Part of a small language model's weights.
Size: 9 layers, width 512, 16 heads of 32, MLP 2048 squared ReLU, vocabulary 32000.
Architecture: RMSNorm before each block, rotary positions, no biases in attention or MLP, local attention windows, paired heads, capped logits.
Training: a variant of Muon for these matrices, 822M tokens.
Each number is 128 + 32 x the weight over the matrix's rms, rounded and kept within 0 to 255. Layers, rows and columns count from 0.

# layer 5 MLP down (transposed), 2048x512, rms 0.0927, rows 1413-1426, columns 256-511
[[125 168 110  91 120 106 147 113 156 111 125 154 130 116 171 143 173 104 187 151 108 143 123 180  62 170 128  75 141 130  86 102 152 150 142 138  81  50 154 148 111  92 131 142 150 144 154 102 123 103 141 114 143 116 146  98  95  53  85 103 146 193 137 180 180 139 128 169 187 152 177 145 108 130 135 124 159 108 128 115 146 195 157 139 171 130 144  49  79  78 145 141 102 137 194 100 107 125 157  94 116 113 159 142 137  67 120 110 121 159 103  94 133 192  30 153 116 100 162 183 109 149  82 107 147 164 177 131 120 107 127 129 136  83 190 172 113 163 106  45  89  91 153 111 159 124 107  58 107  42 167 119 187 151 168 122 118 118 144  87  66 131 180 157 109  74 130  82 191 168 134 123 120 134 132 148  95 106 131 102 121 196 167 112 123 157  78 131 129 116 143  98 144 114 148 116  86  97 218 153 138  85 119 140 121 114 143 101 145 187 169 190 192 117 164 107 127 133 108 121 149  78  80 138 146 107  81 168 175 150  58 124  89  86 148 161 160 110 109 142 165 134 113 149 156 132 141 114 147 110 149  81 158 160 143 134]
 [144  93 119  84 114 207 101 132 111 158 139  85 112  68 142 128 134  98 150 163  97 118  83 118 145 151 123  52 140  81  97 133 183  93  83 116  77 143 146 131 141 137 126 128 164 135 141 133 158 130  82 140  95 123 140 202 163 179 115 156  76 160 119 157 119 131 109 109 129 107 126 169 116 124 112 107 142 159  97 104 117 104 172 127 112 128 152  96  92 129 148 111 111 194 146 117 118  63 115 122 186 109 155 104  47 180 181 142 153 144 188 145 150  88 149  85 110 139  73 154 112 138 112 145 140 125 112 114 173 110 158 147 114 139  96 167 181 140  99  94  92  86 145  99 174 146 123 160 101 123 130 144  97  92 157 107 133  80 122 153 173 167 155 195 159 133 159 135 157 167  94 163 146 161 102 155 171  79 156 112 105  95 146 147 136 135 136 162 124 151  98  97 139 167 145 132  80 113 142 147 112 144 129 109 151 139 106 101  74 134 145 145 142 142 153 185 125  89  71 130 122 115 120 131 129 135 131 143 170 103 134  64  95  66 112 157 130 141 122  77 115 138  82 196 140 135  96 116 102 177 145 114 125 124 139 170]
 [154  73  16  69 129 112  95 142 136 138 106 151 106 100 109 155  93 123  95 132 110 105 107 127 142 121  39 147  41 141 147  96 130 149 167 120 121 129 102 181  90 111 157 102 117 146 119 162 142 150 191 172 143 129 123 128 132 143 164 111  56 145 121 131 113  75 156  76  71  64  98 128 137  59 105 108 127 108 174 140 103 233  96 109 108  89 107 137 107 135 144 115 101  71 197 137 162 157 146 220  84  53 183 123 104 126 134 137 120  93 170 145 123 150 153  87 183 202 135 149 152 121 127 135 121 145  93 109 155 128 138 144 180 138 148 155  99 138 119 127 144 127 141  90  84 128 140 167 116 191 172 232 164 175 143 114 127 207 112 113 103  98 111 105 180 123 150 123 184 122  57 106 133 138 121 147 167 131 175  85 124  75  97 186 141 129 113  83 109 114 116 158 167 164  72  72 129  82 164 150  81 163 141 109 136 143 108 147 102  82  72 108 163  42 143 144  66 102 117 149 111  94 106  54 147 113  98  65 131 154 168 170 161  98 106 146 152 107 138 133 123 112 144 173 150 153 143 114 149  41 117 103 153 162 121 126]
 [129 154  94 101 116 107 146 104 145 189 192 164 165 105 185 139 140 165 163 111  73 122  74 124 165  86 107  80 100 145  41 152 133 192  68 160 135 138 106 109 169 107 153 142 117 133 189 140 139 126 165  70  85 142 128 125 124 134 105 170 151 163 115 142 147 148 182 123 138 111 170 160 102 178  80  11 127 132 100 164 105 173 109 121 114 155 137 113 106  85 122 205  68 155 140 117  88 121 135 148 120 123 136 129 127  92 111 209 140  77 115 133 115 136 116 103 212 113 166 179 143  95 154  89 143  84 140  48 122 150 107 125 118 174 145 100  73 100 108 147 116  97 152 156  77 168 123  77 134 152 139 187 126 148 143 185 163  96 117 120 159 159  86 104 106 137 103 131 152 112 152 105 182 156 191  80 201 121 108 119 114 121 139 128  71 139  58 180 156 108 149 134 126 186 111 124 169 149 134 135 141 108 141 113 121 144 136 135 109 127  31 185 159 163 120  86 139 130 132 180 113 147 118 141 145 162  76 100  61  72 142  95 132 121 160 131 113 128 130  96  73  81 128 111 143  94 110 143 162 157 147  95  94 175 164 135]
 [108 117 158 111 126  99 124  85 137 141 210 176 153 121 150 105 144  72 137 146 147  99  98 125 164  77 115 116 190 168 112 125 128 177  92  98 114 171 120  88 130 115 182 204 133 150 160 139 133  50 163 104 120 138 107  88 128  92 176 136 120 142 120 133 123 134 124  88 125 151 132 112 163 116 129 184 107 147 127  95 164   0  96 145 144 116 111 160 130 121 139 125 144 186  86  96 137 158 129  93  67  73 129 138  94 140 132 110 164 141 138 111  95 115 195 185  89 164 162 124 114 165 104 113 145 163 111 146 148 157 108 156 149  90 134 146 121 114  87 133 101  93 124  84 157 101  75 145  86 176 182 152 148 135 113  37  89  70 128 140 141  43 132 126 152 135 107 123 152 106  88 145 152 134  72 147  40 127 151 145 151 117  62 152  59 104  78  65 118  84 142 126 127  80 112 109 153 139 168 115 176 123 112 121 105 124 131 100 149 148 112 129  92  70 139  67 115  75 163 107 132 146 136 176 161  98 178  76 149 104 167 123 114 105  98 115  94 120  85 100 123 149 153 126 157 140 133 142 101  55 104 189 112 201 144 159]
 [ 60  97 147 150  88 125 116 132 166  96 186 127 156 150 170 119 214 109  86 117 105 186 152 126 112 123 147 146 202 119  31  94 191 145 115 177 104  85 137  86 168 135 138 121 136  81 180 138 123 139 139 116 112 120 150 176 107 135 113 132 147 138 185 174  94 130 152 143 150 102 129  57 140 153 175  81 131  82  90 115 174  96 162 131 143 110 125 113 157 155 117  93 193 173 133 132  85 128 157 154  86 116 125 120 128 157 142 113  90  90 104 107  98 147  68  97 158 133 133 107 120 112  71 131 161 146 156 151 157 140 173 116 119  90  93 204 153  93 112 140 154 121 101 128 101 100 167 145 141  72 186  89 144  96 179 148 145 156 102 114 159 155 126  89 111 137 212 117 134 117 171  97 148  94 120 124  96 154 162 139 157 117 175 132 116 107 132 118  93 143 109  49  80 123 146 107  70  73 153 174 109  66 124 125 117  60 142 104 179 158 116 129  80 108 186 136 112 153  85 116  91 140 134  71 156 141 171 139 115  93 155 139 125 171  92 138 221 105 166 135 125  79 136 103 166  55 118 126 118  93 153 101 134 120 192 167]
 [118 141 158 138 156  80 187 140 106 167 160 173 177 103 142  99  64 164  62 140 119 120 157  79 152 115 105 147  98 170 133 135 115 124 135 168  52 139  90 132 133 179 175 145 150 158  87 109 135 121 106 158 138  90 136 143 139  94 147 126 130 105 127 124 160 140 174  95 145  71  87 175 108 161 178 140 130 110 160 133 121  72 126 133 219 125  94  84 112 138  60 171 115 121 155 188 102 126 108 104 171  68 150 122 179  86 141 119 155  79 129 102 144 156  76 133 171 129 116 142  73 170 146 111 136 132  90 161  59 125 166 139 151 154 149 135 134 148 152 112 157 140  91 113 108 109 157  75 132 179 149  56 219 147 150  84  77 116 151 109 112 146  78 168 150 105 139 192 121 105 175 113 155  74  87 119  95 157 174  96 112  86 201 139 144 140 181 202 103 122 137 130 111 116 115 148 121  72 130 159 154 180 134 134 123  80 147  78 183 110 136  76  94  51 160 136 131 125 148 176 133 139 134 133 140 198 112  99 112  86 139 157 163  89 156  46  82 156 135 164 113 103 162 112 129 138 156 108 140  72 185 135 113 102 138 209]
 [154 102  72 156 128 149 145 123 162 193 167 103 145 114 137  92 116 188 130 148 127 110 118 195 213 185 148 109 103  84 216  47 113  97 121 159 109 156 197 114 108  85  89 162 171 163 153 139 140 114 135 170 139 177 110 181 141 131 118 132 140 133  73 133  70 109 121 137 118  67 127 142 144 138 135 135 215 142  59  78 130  71 195 108  77 167 117 146 125 126  82 134 126 102 121 178 119 169 103 144 116 102  76 146 107 133 115 148 100 121 133 137  64 134 162 102 109 134  83 153 194 159 105 163 106  74 118 108 185 129  66 135  66  95 121 145 111 164 102 125 145 111 118 151 115 144 154 100 178  72 144  93 145  95 135 210 145 100 145 129  99 120 141 113 142 102 129 109  94 118 148  79  98  90 115  29 149 114 133 186 170 106 131 135 156 164 172 121 125 146 116 137 113 103 185 160 138 111 121 158 141 190 178 124 185 201 134 125 128 150 146 180 135 153 103 128 172  74 114 101 131 162 105 130 114 108 106 138 120 127 190  63  24 123 134 137 123 135 185 131 118  80 145 136 148 150 102 131 151 126 174 122 141 147 197 121]
 [ 99 126 171 157 137 151 126 121  81  88 108 122 125 132 108 141  71 142 116 154 159  89 181  65 132 132 117  94 106  96 107 132 107 130 130 137 105  97 152 168 145 188 148 138  88  82 141 134 107 172 147 153 152 166 128 107  61 141 141 109  93 142 150 175 136 144 133 174 138 166 114 187  94 118 138 195 152  95 101 140 121 115 153 118 161 127  44 135  93 126 100 123  67 156 149 150 131  94 129 123 115 160 116 204 134  91 148 138 110 130 101 145 163 148  60 143 129 145  86  75 153 162 110 114 162 145 121 114  87 119 130  98 124 175 141 151 158 107 162  76  89 159 122 115 146 129 210  94  89 137 149 125 164 159 179 153 105 108 133 147  80 175 149 123 146  99 141 142  94 110 157 163 138 190 141 178  90 195 152 148 157 142  92 111 126 142 155 159 101  91 161 117 133 157   0 124 146 184 117 145 105 133 139 126  86  87 131 153 143 112 160  57  77 141  97 130  78  67 175 158 125 153 129 188 155 157 136  81 145 126 170 154 132 180 132 160 173 142 129  87 131 129 140 145 145 158 148 138 118  99 119 116 143 120 128 171]
 [111 122  74 168 166 157  92 130 123  96 129 103 108 134 129 116 145  82 185 211 143 169 123  73 159 149 128  91 149 148 170 102  84  40 109 177  75  74  87  81 116  73 179 112 130 106 224  83  78 155  93 127 110 148 130 177 157 168 201 164 109 122  94 141  98 150 132 125 151 127  83 134 167  97 147 144 106 129 138  79 147 161 169  99  98 166 161 188  87 170  73  89 132 114 104 167 134 115  93 106 140 217 115 168  83 152 142 161  78  86 144 169 130 177 122 133 106 111 153 149  47 127 128 177 110 144 127 129 104 104 138 170 122 120  75  70 139 133  96 120 104 149  87 133 110 143 130 125 116 150  72 151 135 140 137  71 118 125 121 129 101 113 149 142  87 172 145  84 116  82 109 118 119 171 119 159 161 197 117 129 159 151 155 175 166  92 130 128 146 168 145 167  74 128  88 156 183 151 163 110 119 129 127  96 130 116 102  79 134 104 137  99 139  97 120 124  90 147 158 188 149 136  97 120 132 186 201  98 164 147 119  99 159 112 100 139 110 109 140 139 121 135  76 129  93 137 171 135  76  51  98  79 142 143 143 136]
 [140  91  84 143 173  40 174 122  92 154 115 172 155 101 137 125 124 134 114 126 131 147  94 101 113 179 126 150 146 124 137 122 136 122 165 135  58 145 149 137  88 118  67 134 158  69  82 146  89  69 160 108 157 153 115 112 128 116 141 182 121 157 112 120  96 110  96 138 118 154 123 180 108 184 104 149 175 172 123  98 136  92 113 156  94  71 115  60 143 111 128 142 134 165 122  92  97  79 123 115 158  88 118  79 103 127 142  69  95 159 129 143  78  87  95 121 144 137 130 132  87  84 189 153 126  77 125 147 149  78  88 144  54  85 139 112 151 156 117 147  92 189 163 112 129 140  99 118  96  50 151 165 169 132 143 222 168 121 143 181 151 174 109 109 160  90 172 122  86 113 141  96  67  36 109 120 107 172 131 120  81 117 159 124 177 129 157 141 152 141  75 101 104 113 143  55  23 173 128 121 184 171 166 138 130 170  85  81 155 139 146 120  86  99  51 183  43  89  81 100 126 123  90 163 126  93 169 132 192 129  92 102  89  50 166 190 115 147 167 154 141 104 114 147 122 151 137 127 132  73  73 111 135 122 132 116]
 [132 199 144 110 136 145 175 145 119 103 130 163 165 147 153 118 128 112 113 168 154  80 169 142 167 134 118  98 110 119 116 194 165  81 145 151 170 186 171 156 131  99 153 155 207 145 116  69 140 133 178 195 144  78  52 102 124 183 157 140 104 144  80 185 121 180 172 150 175 125 168 178 140  89 175 126 100 129 164 117  88 205  67 115 152  93 119 106 122  61 127 162 166 127 170 181 132 153 154 184 164 142 111 158 139 146 116 160 138  92 137 154 165 152 124 143 158  72 155 147 116 138 160  87 102  94 136 149 118 152 174 209 117 155 136 141 133 129 133 132 134 117 106 132  96 101 147  91 131  99  88 143  83 105 113 174 115  97 138  89 117 148 166 109 134 136  83  98 144 103  84 131 130 111  99 169  97 149  72 142 122 124  88 147 173 127 147 116 140  61  45 113 108 160 113  93 152 108 141  88  78 167 110 121 156 132 108 109 137 151  79 153  91 146 174  93 126 147 182 162 122 100 163 149 144 111  63 103 126 134 157  97 114 171 104 140  96 114 121 123 125 147 137  80 239 155  98 145  94 151 120 106 169 173 129 134]
 [110 171  80 133 186 137 158 124 158 133 157 143 185 130 118 125 189 123  72 100 119  80 133 120 118 163  97 122  88 183 134 131 170 153 188 108 116 139 120 155 130  91 166 114 119 110 154  81 141 121 138 126 108 133 129  79 167 155 146 116  60 157 107 119 138 119  74 112 126 143 123 123 174 115  96 133 152 126 107 157 115 177  72 121 158 116 135  95  96 110 121  57 146 175 205 119 121 157 109 123 110 111 151 115 135 135 160 158  78 163 139 152  95 132 141  71 168 111 112 149 130 127 159 125 115 133 104 136 111 113 166 130 133  76 112 187  62 153 159 127  92 106 141 128 145 188 128 103 106  88 119  89 148 126 109 169 198 199 179 106 109 131 120 150 163 132 113 146 134 106  82 101  62 113 150 102 153 117 133  91  75  95 141 126 129 101 179 165 155 133 134  87  90 117  98 137  55 106 173 180 123 170 130 139 158 130 109 165 168 100 163 171 147 106 136 204 122 110  97 204  94 162 143 143 148  97  99  44  78 138 114 117 159 203 108 150 161 136 102  66 103 146 137 149  90 131 164  76 109  76  86 114  73 128 180 139]
 [153 162 160 159 122 154 188 105  74 188 113 125  64 120 175 173  70 196 131 101 133 143 155 134 110 130 108 115 134  97 136 138  83 150 125 128 150 122 120 144 136 117 144 118  93 141 162 132 108 101 116 194 111 130 173 168 137  73  82 127 116 113 112 132 132 114 158 120 162 132 139 120 156 117 112 110  96 126 132 161 146 145 165 151 155 114 108 141  83 142 142 135 122 112 137 116  98 156  96 146 127 144  84 134 111  53  68 162 167 130  66  86 147 143 162 174 114  97 104 111 101 112  51 124 103 134 138  56 112 107 138 111 129 114 186 121 145 147 104 151 101 140 141 114 103 106 166 115  93 146 157 156 131 137 147 174 148 157 135 108 113 193 132 158 133  60 101 159 139 145 104 125 117 116 122 167 116  84 130 162 147 124  88 150  87 149 141 128 147  85  94 114  94   0 106 125  92 203 144 114 153 119 147 127 130 145 138  94 163 121 165 174  49 148 244 143 144 163 172 116 162 168 112 165 158  86 158 130 159 135 138 116 119 188  80 164 106 119 132  70 154 137 196  74 180 118  99 156 126 120 175 161  96 103  69 134]]
# layer 5 MLP up, 2048x512, rms 0.0909, rows 1414-1426, columns 256-511
[[ 90 108  89 124 117 158 121 115 153 109  98  66 148  59 163 164 188 142 176 112  97 134 129 122 133 109 183  97  93 121 119  87 109  82  76  77  98 122 171 105 109 129 192  94 160 158 153 125  92  91 110 150  84 153 153 103  73  95 120 102 129 140 102 149  93 184 177 153  93  96 131  92 164 172 107 137 122 119 104 142 160 102 180 158 113  73 180  96 172 111 115 143  89  81 170 141 127 102 120 116 172 122 146 138 157 142 180 139 154 120 136 148  89 154 118 112  87 160 146 112 129 185 110 138 139 195  79 200 115 157 138 116 143 136 173 147 156 117 119  93 156  63 129 109 149 121 120 117  72 116 139 117  65 137 133 135 124  91 108 118 148 209 152 107 103  81 161 110 131 119 134  97 125 103  57 119 129 133 151  83 178  87 162 148 160 149 153 122 137 134  94 137 162 159 117 137 162  73 110 112  74 176 118 165  87 150 140 164 110  68  90  97 174  96 152 117 130 117 127  93 137 176 146 133  87 179 146 135  94  40 157  73 145 137 200 120 166 173 112 139 156 137 117 154  97 178 170  94 147 134 115 168  76  57 133 174]
 [124  41 115 113  91 119 131 169 120 104 108 111 101 139 131 119 107  99 128 117 109 109 131 117 170  92 123 153 178 135 109 181 105 162 114 177 138 134 174 120 121 131 113  94 136 124  95 176 148  77 138 107 131 109 105 147 125 140 110  66  79 168  96  90 155  85  65  40 106 162 117 162 111 106 126 147  75 125 129 111 150 138  55 156 153 103 110 122  87  85 131 129 189 108 194 136 137 116 133 125 113 228 122 174 116 112 118 116 103 104 163 144 181 104 129 182 155  55 124 112 159 122 126 121 118 159 140 157 127 187  85  77 102 139 117 102 119 163 136 116 131 169 157  93 115 136 150 112 154 110 131 138 145 122 141 162 185 110 126  84 140 167 176 127 165 169 174  95 137 111  50 139 117 168 164 133 136 150 133  70  73 131 106 144  67 118  85  96 110  93 180  88 197 113 108 140 130 131 122 188 118 134 136 157 139 146 130  84 132 160 131 102 137 173  85 156  72 122 146 110  79 139 122 135 121 117 160 110 110 171 185 255 149 147 119 151 175 139  77 131 107 160 130  91 136  65  99 108  66 148  91 129  99 112 114  98]
 [117 104 209 107 200 139 139 142  90 150 115 120 120 152 146 137 182 141 121 106 145 154 116 162 167 155 109 128  89 116 130 101 176  98 102 105 123 148 154 101 159 100 146 118 107 182 139  57 128 129 126 113 143 124 151 146 105  89 183 157  75 173  86 111  82 168  94 128 122  73 137 152 111 107 129  83 116 178  89 134 132 187 110 123 139 171 101 161  76 125 115 154 139 168 143  97 152 122  99 139 122 130 150 146 132 151 165  94  96  83 103 127 121 114 103 133 172 133  95 103 121 146 108 159 158 106 137   0  74 159  92 110 122  79 118 163 153  99 151 151  84 139 136 137  98 136 128 119 198 148 185 124  65 119 172 175 162 150 173 181 122 107 130  82  99 113 132 134 125 133 157 139 126 127 163 150 186 116 174 150  92 104 145 162 119  80 134 125 139 150 116 118 127  66 141 152 153 143 168 122 170 113 173 116 179 143 178 164 151 144 122 215 182 126 102 135 124  85 135  71 122 147 171 128  90 156  60 123  96 187 107  79 111  59 132 134 153 127 126  85  65 144 158 132 135  91 176 135 151 100 157 132 122 155 148 118]
 [117 109 125 174 125 109  85 108 145  92  99 107 145 177 143 132 142 175 128  97 113 150 138 140  77  82 133 136 126 111 131 175 171 118 106 154 162 138 106 198 134  97 133 118 143 121  90  90 115 144  72 145 130  83 181  97 135 126  92 137 123 156 157 146 185 147 136 126 118 132 129 176 171 144 149 106 132 166 140 162  69  70  96 125 132 189 149  92  92 110 179 164  95 157 122  57  98 142 106  78 131 106 153  43 117 156 184 119 114 174 177 110 100  81 134  91 154  66 103 129 116 131 108 131 151 127 145 103 112 133 132 150 105 129 104 138 111 161  95 142  93 103 127 161  85 141  97 103 111 140 115 174 156  90 139 117 159 100 143 138 126 198  67  71 155 126 136 167 135 154 123 127 152 136 144 130  97 135  91 138 122 127 126  85 157 162 143 149 163 141  98 110 121 132 128 153 189 158 147 145 157 132 124  97  99 115 171 110 117 139 155 143 170 134 118  96 126 111 177 136 139 154 127  72 104 119 133 150 121 100 115 155 137  87 172  95 118 133 121 139 105 165  94 121 138 164  96 168 136 160  99 146 136 135 109 141]
 [146 121 201 207 113 132 157 102 194 150 162 108 121 183 136 169 161 100 163 163 122 130 163 133 161 195 187 143 123 121 156  53 120 138 138 124 148 105 151  72 136 146 150 154  93  68 189 128 108 140 138 132 132 158 159 148 109 108 168 130 160 160 104 129 133 140 164 173 108 103 123 120  90  87 106 102 167  71 158 163 170   0 150  95  96 107 205 109 194  79 108  51 165 198 229 116  77  91 116 158  86 160  75 139 138 137 128 123 152  74 162 110 160 108 125 100 165 116 152 158  55 123 136 110 165 136 156 122 195 119 157  99 134  92 131 163  19  83 123 108 116  83  73 173  77 147 144 155  57 116  21 129 163 126 179 101 130 139 119 120 178 162 110  98  59 136 125 106 100  31 168  74 108 110  90 103 136 121 152 183 148  95 153 148  94 165 127 108 143 189  56 122 151 126  88 118 110  83 212 160 163  82 208 112 166 109 105  79 136 161  92 127 173 163  64  30 101 119 139 114 146  56 151 130  98 117 100 218 154 148 119 107 148 104 134  80 164  93 134 146 107 109  83  50  73  53  52 117 161 105 121  90 166 182 169  81]
 [120 124 134 146  55 106  77 169 146 148 176 179 144 143  78 136 126 135 154 141 103 151 162 125 139 153 126 177 155 122 109 133  97 113 149 106  43 109  92 154  41 144  89  91 162  53 115 129  93  74 102  98 106  92  69  85  68  78 180 124 133 120 110 152 133  80 117 103  93 171  99 178 111 209 136 152 156 175  79 151 167 126 165 116 171 148  98 130 133 112 104 157  93 112 119 142  70 116 142  93 159 143  72 124 151 148 115 176 152 104 101 134 144 127 145 129 141 107  82 125  99 110 193 162 194  91 136 135 143 147 225 151 202 170  77 128 113 112 162 101 158 133 116 128 141 124 130 154 116 153  98  80 133 225  96 159  81  95 154  78 155  74 149 136 123 177 121 127 146 172 158 157 108 117  78  76 103 153 114 148 117 133 136 176  77 120 172 155 111 178 100 180 123 112 148 148 165 140  95 121 126 113  93  84  81 109 167  88 109  89 120 132 113 112 112 163 125  80 131  78  76 137  63  74 163 151 156 157 164 133  82 161  68 133 141  81 157 179 122 148  92  67  95  76  79 162 155 139 120 169 153 152 143 137 118 127]
 [143 125  73 167 128 110 108 114 136 152  85 143 147 177 147 171 132 128  89 139 133 177 150 142 113 174 130 120 165 125 165  89 101  80 136 117  67 168 184  65 104 119 152 195 124 114 110 124 134 103 114 145 118 103 197 140  91  85 170 156 136 164 125 101  74 130  84 121  70 140 148 147 120  85 151 178 174 108 122 105 111  98 154 149 116 110 158 126 104 149 135 156 135 126 186 148 131  84 128 193 122 148 138 126  68 105 161 128  88 140 101 121 140 123 195 137 121 131  56 136 138 188 138 132 112 156 126 133 124 153 117 159 135 122 130 122 111  62 107  92 129  39  99 111 143 143 142 105 110 122  88 107 154  79 114 124 113 133 125 187 156 131 162 197 134 109 172 174 102 130 168 128 139 146 172 133 115 122 120 128 123 115 142  60 168 154 197 123  96 124 144 120 112 142  93 157  77 127 120 101  78 126 184  76 128 120 122 157 161 173 136 138 130 182 137 124 146 103 139 173 103 145 140 182  89 101 165  82  79 177 198  78  73 148 206  89 137  93 139  79 141 108 169 141 109 113 101 144 106 115 124 129 158 141 152 112]
 [119 134  84 147 195 119  87 101 168 154 140  85  23  93 116 113 143 179  65 113 101 139 158 102  84 159 106  55 133 121 134 142 102 147  76  80 104  91 131 113  75 103 136 114  68 183  36  94  93 122 122 153 108 127 132 176 180 197 106 155 131 105 182  90 143 156 125 124 179  95 110 138  89 112  57 127 113 155 131 164 145 115 111 107 142  65 116 146 165 112 111 109 106  97 116 120 196 115 162 145 137  96 186 129 115 133 115 123 114 136  93 100 101 155 121 118 121  92 119 105 163 108 157 138  96 116 168 138 128 139 123 122 103 112  92 143 170 115 138 161 134 122 131  88 132 158 108 140 152 151  76 167 120 110 173 104 121 101 100 150 113 104 177  52 159 147 124 140 205 159 204  99 141 161 116 130 151 148 112 196 111 165  47 123 138  98  84 150  80 125  85  86 116 151 169 143  95 145 130 131 141  54 119  71 164 140  87 127 153 128 114  58 129 103 127 171 184 116  89  89 182 176 118 128 160 161 160 102 110 184  51 190 113 106 147 171 141 134 127 125 119 118 130 151 166 115 174 115 134  99 151 113 118 163 167 132]
 [164 155 171 138 146 171  99 143 138 181 128 127 198  67 124 132  64 143 137 137 141 134 181 101  87 131 118 147 148 120 120 190 134 151 141 120 172 130 109  86  95 159 121 142 145 148 158 127  68 112 183 132 157 189  90 143 149 135  86  94  95 125 150  99 124 110 125 159 116 154 101 145 101 103  95 136 134 122 183  99 152 222 117 102 155 136 142 130 112 155 128 126  91 137 140 132  83 112 163 112 178  40 139  91 113 120 116 129 167 133 101 152 122 161 112 149 175 142 124 143 161 153 147 148 107 126 164 106 172 169 132 129 131 189 134 173 148  79 130 162 170 167 170 114 152  58 104  87 122  79 124 122 123 116 178 112 107 176  86  87 172 144  89 144 127 124 112 103  90 142 158 146 105 140 113 123  90 148 175 111  95 124 129  94 124  92 144 129  98 110 104 155 156  99 138 170  87 138  56 154 123  80 137 134 132 156 128 181 131 105  77 117 108 122 183 133 137 188  98 153  91 165 146 113 136 171 103 102  63 159 136 120 139  62 155 122 166  83 157 150 144 119 127  99 141 162 134 123 105 119 171 148 128 192 109 117]
 [127 173 199  94 145  80 130 153 111 153 137 133 146 108 175 158 128 115 141 115 175 125 146  84 173 173 130 195 180 135 145 133 156 132  87 135 122 112 145 131  85  88 175 139 118 105 165 119 124 172 112 145 126 155 100 115 151 106 108 123  81 146 123  85 147 109  97 177  90 169 110  87 184 166  83 117 192 110 158 129 114 130  53 119  76 126 138 170 126 187 121 113 148 129 130 121 152 180  89 172 134 135 110 170 151 155 116 115 135 107 182  86 185 102 131 103 155 101 147 125 131 123 137 122  84 114 120  76 112 104 167 114 102 135 147 170 126 113 163 140 186 182  76 123 106 149 102 143 128 226 116 137 155 116 140 144 102 135 137 120 119 149 138 128  94 119  99 134 131 200 130 126 140  98 117  94  95 150 115 122 193  75 152 120 106 109 108 120 147  93 146 111  90  86  67 103 171 147 103  79 169 149 114 101 132 138 137 160 129 102 186  97 110 140  94 149 167 138  99 126 116 152  81 149  73 130 180 188 107 129 118 130 102 169 113 115 182 112  93 127 152 112 115 139 130 146 103 134 130  89 178 182 154 148  96  87]
 [117 157 112 113 179 166 104 180  91 136 120 119  73 248  58 163 187  83 108 128 165  87  91 115 134 106 152 129 152 116 147 155  98 139 118 177 114  97  80 161 149 136 125 151  66 148  95 168  95 146 146 113  96 126 129 123 138  62 173 128  98  92 150  52  92 166 151 121 131  76 138 148 134 139 120 124  84 151 106 147 123  86 104 109  73 130 141  88 127 143 122 131 102  58 196 150 166 127  66 140  36 152 141 138 130 114 155 133 133 122 131 101 117 101  84 142 150 136 140 123 105 109 138  98 141  97 150 118 127 177 133 140  98  71 105 169 133 147 122 150 139  91 115 132  75 128 117 110 154 157 161 183 117  99  83 149  84 125 138 105 119 174 114 167 129  88 175 156 157 127 183 158  98 139 107 118 120 139  91  78  87 196 118 154 147 137 163 102 154 124 152 163 131  91 121  52 125 202 154 114 155 126 155 162 111 128 140  58 159 110  91  96  99 119 157 117 135 130 106  99 161 105 106 120 120 150 131 137  63 136 140 139 162 138 139 108  85  91 118 129 120 102  83 117 129 128 146 104 137 135 108  98 211 155  75 103]
 [145 113 123 205 118 131 124  85 136 150  84 159 126 155  99 139  86 129  86 137 136 174 172 116 172 108 139 111 154 110  76 183 118 108 159  78 156  66 120  94 140  90 163 150 153 120 121  78  58 124 112 155  99 129 139  72 118 117 167 170 113 137  69 119 151 143  87 137  75 144 104 101 118  90 119 109 118 162  95 154 169 139 133 144 154 145 146 100 139 135 178  83 152 143 101 104  93 155 107  95 141 177 159 100 113 101 142 140  27  98 110  85 179 138 117 161 103  95  85 151 117  76  89 138 145 122 111 133 100 110 166 191 126 108 113 160 144 173 103 117 103  93 146  95 113  78  82 162 147 196 136 150  92  86  93 167 151 183 155 114 163 116 111 143 172 109 148 136 125 134 130  98 131 134 112 138 182 114 123 128 181 136 131  82 129 182 101 112  90  41 145  85 127  93  97 159  94 145 173 152 123 123  92  94 154 149  79 182 118 107 111  96  74 145 157 142 160 131 100 161 124 160 122  71 172  90 112 180 122 132  93 118 163 173 103  98 123 143 110  31 144 126 120 139 136 112 153  53 107 125  99 117 139  75 161 148]
 [127 113  66 121 115 179  80 144 154  16 116 147 136  66 107  71 177 109 136  77 102 163 113 163 130 129  90 136 204 118 111 142 121 153 174 117 184 124 139 106 146  94 161 120 137 138 167 142 167 167 118  87 189 120 138 137  73 133 161  69 133  83 164  62  85 104 140 159 196 104 104 157 107  75 127 126 105 114 147 104  96 118 132 112  93  96 128 156 112  99 111 109 101 193 130  74 140 142 193 106 123 224 145 155 178 132 115 144  81 152 131 154 104 158  30 113 172  95  89  70 155  89 165 128 140 165 110 147 141 128 163 151 159 153 125 159 127 125 200 149  97 110 112 134  55  98 133 135  95 132  70 209  91 115 144  70 128 192 115 178  69 175 149 127 101 136 168 135 102 117  75 120 183 179  71 126  58 156 134 129 143 140 137 106 108 156  97  99 151 114  51  50 118 113 171  41 112  95 104 145 151 207 148  96  79  92 108 113 104  87 127 180 140  92 164  68  97 138 118 157 199 113 127  99 128 111  95 108  76  99 123 185 155  94  92  74 174  79 113 118  81  87 133 134  85  72 164 133 162 133 192 134 170 118  99 164]]